Weights of a small transformer language model.
Size: 8 layers, width 448, 7 heads of 64, MLP 1792 GeGLU, vocabulary 8192, 29.8M parameters.
Architecture: RMSNorm before and after each block, tied embeddings, capped logits.
Training: a variant of SOAP for these matrices, 307M tokens, 2340 steps.
Each number is 128 + 32 x the weight over its row's rms, rounded and kept within 0 to 255. Layers, rows and columns count from 0. Numbers have three digits each. The size before them is the row's rms in percent of the matrix's.

# o: layer 5 attention output (transposed), 448x448, rms 0.117, rows 69-96, columns 0-111
# v: layer 5 attention value, 448x448, rms 0.136, rows 70-97, columns 0-111
o69 084:107156075078168154105084165158104144144159143075089107120051109112141139109109157120128131156232150059125134087149099117164140088135104078146122121177078072154107126183130128154105077087158136144125167136139093119101144143135130135113069134106086108147111162130129143049103123135121137122067116091112157129143094114072151142081168142126
v70 075:124169120138118140116121214089165131175132117179119136162127129130155110150134144103119168110095089111093083050141109108105164141126102124115133204099107113105150140150204100079088138059104177086129145134124175110129125164104151132162151154137129152087178146144136144163177187104061118135184106161142158082151083140112130113148173114100
o70 075:157093165119110112124130131155128052095094098153197080087133135071059135064101109113177081125099151100102129139087106124098205098073136163111145087159114095111168104096045124131119144162095145097109101084135094206067143161101158097121140129055201049130125100115139143078120136095170118170156147104194156149123074090123165133114119116142
v71 080:128178066219124139141151156156106132106086141150095142152116133192141097128162115081132190148189086155100133174079080125172135107109097102136140118153159082155106108118145141112137088175078180124158147174092081131195075101094141140138123133185141144176136137133156127130143109108131113096145146176116152156090172115114161132101140150137
o71 083:133179120092132155145103111128114125114140124174129115110104118060120163107143159141130180177113190129076144117146155117133175121124145186158108138074087101035158117121136083109150139121065131127100111166132121079111182126118114137165098178059108074123046142097093132109125116157113089105134141128127145161150055127188117147133133083108
v72 079:179096208091183067115076095058118133169127104109093167149200118140096095155166158191079113140175163102170091127130108173135118077154153140134088100101145084150161148103145112118158119143124089093158147167133095129117148118157145076119100034173069141138115131075139128131123191085148173130107120087143141065167068167135127109151112099166
o72 081:112169091134110109137182108146141135118140127156160152133066151106115099119088138091110158080101132137106180142155117167125154155105079017157119091168145158130072143169154102088143121113195129145159146124125110122135148171112088166095164154043107121140103152133155127141114088145161172120090120150112143163109137122096099094132139168080
v73 081:158121194171158158115110105135116093108116107155113118124118163077147141152172098162162121140118115142145109229110140122175164102112129119134109115138131141099140134116158175088138128084121167159152141150110164134117088156150165149114085123119143120147131185088145115103167117097155111123131096104093112134209136193121154138155118134135
o73 078:147111128115127096136107145184170106147129102136119095160102163144109119107105163130153093141076171153131122164092128199122092132096132115135148085108137129057135118145187077116099111185224137114108102108163156090102131048120104085195125096128149168126111112153136146137103128153114092124198125092162129139177058022087207117078090128089
v74 084:121129147136111125123094080137159065195114123138135175124163138119141131163113154114175138137168060089109162102110131184122075170088155120128099101178129164154158117142080168087147132136176134173170119126087123107065104144137194104159106142175170152162145101154204153149157109186103132118170119182144103124151078082162172140172120153186
o74 082:129136181158071127094080165138114092148115115140139121136090155097118180100142150158118115110086143175095134128136165149178104151082129082228186210145076121108167146159141126159109189098103071098065131167168134176148104157119097117034119139130159141119122152137055130120068079042128105100175110104084084097131157070060109152157157109127
v75 074:169167146091146142141113140131198146173120127068143147110168179125088131080092128148147072135172181147192133088168073147126148107206104085091116138129171174087137078163117116127164174165143099116138126200123120093172134130187155094165109110148109152187131170086089106149101144138130131120111080139120118116164101168149193049094193160125
o75 076:089045097122151058118056144184130159084143067150079139186101099153189143124080140071130128086055077143002151173132127123162100175106126154125127180131103128086119103139165184108110136131102142150189154117126162112139051150087124100147161136091147184160078117119118127166117111084124161096065117126130155117142170079127081107148097163083
v76 073:100093107130105107155181116123105111116165119148108113088065152112117120147143133116130098115120140128100078058119072085162126134124162148185156094112100135103171126112131118116089161195138171171125135128016132122107144114176178131174087100163050175103095143098122167119158128125152147132147094136179139044126136077160112135113130166096
o76 075:113152142106160138107123143117103123118099147133181182186155107169167105140181104102112037180123104179106104132124154134113159116122104139075119128106167123194143133151113105166176109081007130156082067101142085146105117107127104046095125080111163073131191131162067108114119147125121102092114154131101116188141115185131147078141100080169
v77 079:096148163142164074126110096113140131127188151126085089170125102164151131157111139116089097139126110128160156127100096124108116127073139132205183132112123198097112096074150132107154116132119092166130094189130112122205114155130142089159165100138123111100138145115074130125125059126154130155180120110042056117116099074155053081128136093188
o77 076:137130135107156114131216108136155121142140135114138212151149100151084163125162133066166155051143168069076090085118161187126172132161175094124138163153115102127136158154116159133110140116107127118168107158143179139092205142118148171109151110077096086103112137132123074092141140148128173094071142198160095164122161164111109085113141164133
v78 087:116120158077140129082099179162116109123153132075147024164108139078127111092117134131135113125104124123116083152130146075110109107171145139164088074113097150081120118168140089176192161087169065150106153119079146161123092074123104142198141122096122131102164097116105099146179099113150174067128097206145137109147178199153178051164119114092
o78 084:114180144151116109155123123154187109157096120131141186092096164120089107127120129130131087123153121154152152192085131079095191141153141141149138131114165132120153182143136113132062140149161163138155103126183108119117170103114094136085142139183188013120101160166166094109146150134235149154097172119120178152111108041134138151108095130119
v79 082:153067148138118102162079163079089159174114167144100152155069132155134130132149112156150092137099150188152059127094139138140132136109173134206137140078111185151143144184064119143064137123093125147234116121108130141072167140074133154111182104110182122153117155118075091088125129115121036146129113151120128124101102100174079113111131143133
o79 086:145152103168125125107155093134124125092148089189167142122155125081159158120074148156125161053069118051134179163157095158089122059147149165109150113150138137087131134089115121106156121130134147108089126111174098156115075180165129128166124147141148187119151109150131134129131165198100129092138155133192050177179205174085138159115107124133
v80 079:117136140167049143131118092090130114154099144118196138151104110119143174122129118168110079127094092160127094112131138132090134145067093130174181101118153132109142087115116139046020115106115128084137135161091108118080069132161169143082132135113117087166104180132155149119121069145112076151093106160154115131116093085067178154163146158110
o80 076:156101104160151159105161143184136095139145154143064091099168154095128165101080135164157143119165158154133179094133134211174063076095173146093145164093054147108159142129093091147155143124114145199067168111111172135121173118106115120137136130165172114095148081146062104095107134166155079188155115113079125208118169098144129166141104104116
v81 076:178137126129112213080129109127199125114153163145125155152164121152164143170134184115112136150095104122116137147082133124063147142131210098133060113080139163146147084134108176121099100113123093155092167106076093144066131140065158156090110117128098114144116104159128129106138062104101093069166073115090095148156082140102128083142133124142
o81 073:114132185156094090151141173119065119121129129189076131087102097069142173181120147158125124114158106191171167102204109150114142133144096129121149172133140084116080075078141099100197154167056170109141089112168050137181122137162072162092182092158113102126164147113136169135167173107075078099137169135094128110129158171158156107189123150158
v82 093:151192073223134076157172100113079134151127074160096181198090109107092133151164167090091155084183148168123118141073173052149118135100109102137144092115154114091106144101104165177058138169152110102121099142114130110115144149115104146170121096080105153126119122138135179120140128144147193141135137125118118132157099122166112188119127157103
o82 085:173196124141164113071112088086144144150135124155138090060131116162160121150119086102099173157163142091143147126148155148107102112149103070222096095167106150215134176134093136136128112115111182149076152121121086148113102148132137139093162091121083103084131156101112097130131069103105028095105143149050148120146140077098141149147097170082
v83 084:148076143122114157125146212168099083143121086112175190154209171127125100109111159135154132100179103205125100094104087194127127142086156100097127083169130103107110097086080090135100096146106105149148107084109091046181171116075130159105117137102106153122054128096126138145184160121117149136063147160164171171167102226071108182122095073127
o83 083:084167110077148166148134070120073173117156136211148118165068122219123175185105139129132150100117097098154155140133152120106101118079132142133137116130108090144160136179141113154146195127092150148125142168109217152104114129107127104133121141145098089134182129109133120109030103189104189177150170042163076112116092110187127074176072161140
v84 081:125135107106148137149137130139173044115150153153166099123175104098132146094075161123152081151156127114189131083063102166088151158184087154142159126107140093182126145092128135066153174155103094102114137114164188105131137111176117082156140103170112147126094108116139149180096107136139081110130120145188205115111103078107089149162136143130
o84 077:088162113088134127095112141175084154115122095080098147147118150122106105114144133123141130137114120070069115151151145157180111153119139129089146135159141157094189133170142147101114105036117115145143113128104094113142075152129154183128123125088103123136149129162142081104159202099160235094126092146058129096054154121141093126151076110154
v85 084:192156098160090170171137111093128125135130095095146094117128160144124153103107126049114061155143170117126162115116149151173059118159109178102121121170072205135180110082120165111110113145181110135102156090122146165131143134149147129123099131118098136132157219152121170138119147128165154131108093167119147157147112162099085181111161103161
o85 083:048153111088136123139078166111129189127119092154138171115124096054102148153152119166171133117093152121136123104074091161105206116062119052114110112117150104131082121121191115121116112145141145122118127160181133090121109109150153121146140097122218125168132079152179108089087091153108175142125100110147178118130115089169141153111125224110
v86 084:156135031124114125153158137180125129099144123173117099157107120134132124138176099129125154143110129139128116125151115071126130168094145167167075111064195128081113163110079140244133097146194175093086121161101175185130130098178077134120130112036149142133130172148145198117130138067144151158180140130156133125117150096134202109148113048030
o86 079:094150154185125127139102097041146143126117124035089118105093100079085088090110139200144081143138142142159098089098120076107120074169108106121099097135114127176066114178176134088130156127119129109113100107124052162088159187137184185111084111168149108106128112100137143164201147134132045165130128114104227139127109127106108123071154134186
v87 083:085133067134162101092126064097138101171091066103124184077118069120105143124169134176123166084152122148177121150140122133138131157207112108091094101114071125080077136057183168093150087176119131102119113089148148106126080176036059146116106160143120185151090086165110130137146151134089110150117114174102082154138123112124103157133101154166
o87 082:161111192135138106061124113177145142056143172178137106115091122118127146097076133125145138146145132169127153176161152125130135180115100123122112132086144189153111145150059129137157172072160170156077152147076144151057152134171090138141143118148170166137077102133158098137126131079113083084128163084110184075147123120107130187154075148098
v88 079:106138102118137138150148151120151178099160093137136094067149148129073155175127092090145146082146143146094166108157106143100149125161104187102168102105079066196135126155101115173190120164204104174178144098132084128094144167114197134133088147063179122090118104164091126090104175137120141133147142139107124101172144128151134160127175108165
o88 081:092167116119094109085156105161110122150122147163192213154136120078183101137131203130051126153096151103135123165147123127169137142117110127163138181221195194119153108155123176113123116112128123094140076155069144053187139114159088138150147122118066178106139148121115136208134099107106111131111087131109199140087151148140082137123128198133
v89 084:095129155166107158115143129126146133136147099140119142115135181115088102131152154106180122155168133121137111160155121168137114117184088153134146160133104146114114194143072086033161143157094164090168161098147101107182148139070113100178128145123126105141142140119118169189156153150180133074081134079131089114132091195163153135135161184118
o89 084:141156117095109075117084139148145130089082121168186119187095079099158159169119132157054157174076121088148177126148127147132137090125163149110074112178149128158138078112128152172099129091146105108137140114102163205158139119123126084131173105122131163143092137145118099068157160126091178168145131119137118124129118131111154146128102112125
v90 086:149142154117113154194091069095145105132164124099077164149123072118170062108138122140110114152202119076087083095111114145156101104142138137098149074133085148072196101166100125092113138143144122097111125086111095115134069171131144083118066139104132152155127131102118192144129186143118114155096098138101148176147113182100152155082159175193
o90 080:090101135153094065064141122159100124122109107167139122140164119074131154124109170091122171135090145178124106196151112109153134170098063132168144150159099085108176147085044196157081100200076154150170124127076162138130138139108117110122140143103135062145143106176166130117123078114156002112156106111103124105175201097168156101150158101099
v91 078:091126155137138117109150242160130146153162151180105124117148133107144165167151180103156121157104118145100095142199108184114090135100067097143211108090135150119169085112132096090146137167111093101123138109125141142225115141120145169138146114081115122055120104100153146110131211184119117106084139059079106136122182115137135112168109154130
o91 075:143125121077145175117168138086125118136097122145138076055138097168107152078074156085123113161133169092113118120108103132187179101121117163135108126137125113158120112027138161109134162139082142214151135132117111104090113167170144150077119178161176109129118163117143122153155138120104188121087197127171084145079104111143122122154085158159
v92 083:133149071110152161173179138129182040151120174114141161147147098069129149163154146125113168183139143097165102124091075107114128152124130201161133086139109122145082140099167134140164123122093092094115158140140122071087122135097125153122096122129125154112112097153094171162116139116166150046114132156118132132101089124136106153060123175145
o92 076:150105162090140134090098121095114154130150098102140105132129174111152147087122114098155168117110177142181140146127133155125165105116123143158178153093171176116147118203108112103135119123163149173107088140157181135165140178130114092132140133182144059192161139163154126188123150127140000168118150086100141110131174105141072141183118083141
v93 081:118103085160113076170180100127069118175106132111114095165120114131132123133133190122111102150126096117102119101152157183171114073149106180124147183154172185125176129127106109153176121120163132125105171128157116133162170133127143153119160089077080096070143094115105088129115153101155157093150115128169085121159193160114109116186128105070
o93 074:134145127106154165064043182122149148157116118141125179094096072117163137059135106145116178142108136099126164104134062108126196149101154120106160132098131130174086071165101115142105144094140120115123093141165064135104126145121138121102056139154167121146085125128124195102193080129129161096144094123143118155058166099148140140093108151127
v94 080:131126094129133073131191122174084214186090157100086166132165089127144133145115104136115154148133128171137188179121117069145069028145139139129122126078132164112160090132151149160155146114091140093134182132162096121145155152089117139117149143088163145134180113161097115170128183114135140101151056137122191027112134114119107150138160168130
o94 075:168163142126133131134126117104127100126175127164116082124180103133151129082126143110150124093106059154174088095166155158148200111063124109126097148115174198132159121124124164140140150135130121160155147098111090100071128106145139133106112118072058139102106163092150116165112086087115087113131140057126081121134174047128100072171093126107
v95 081:095112168058142143115171171105126152101139211074090141133152122154140114141130114108134114101129180149096170141160123083075118095166149097107103049151075111112121062150142122126130139136120061152126113102107100139103129136053134110161132126161183165084181082092082115122139142093131154119073160157120101109107167167198118115084174148127
o95 079:124117109130097064140090154121153096127169070160142117172141134048113147145071124113134092171137106162084091152144153128111161207100071255113154167178142143090179156166142143090112118209122177099127183081094150145139149112162067136084138111138092128136090135103144134116147105100138157110115156132142147126147122197069126104087133134103
v96 082:121171152068130134102099146156166150121154169132108158159139113113145138145061143074114130152081105122131182159064149162162096137122070150109131128058123075124091162101156058157094080134094170109119106134138146162120104118152126106129103138164176124111132111148119163123125136129070110143154098083174159077131129148127093111144174172134
o96 080:082107151120105121156152156129138142121102095134140140067156127063055056078152123141155132086120124052142081110137170128152224180181174143157076130136172103122133116117150182124183155095206119146133107130129071077150111138145175121171142104098150064129123075150152075112110118133112190092155161159097116116122118134154152110111166183150
v97 077:113114134050178149098167161080085097135074199115119116217149096138155172174201151148123126136148066145200114079103155100106145094183139107150144119175183119128096148108152112123101192143073107157141182066116126087107128109078130103180129151138097126201162177110158118185139148152108130131122169118110161105073066109123110137131099100147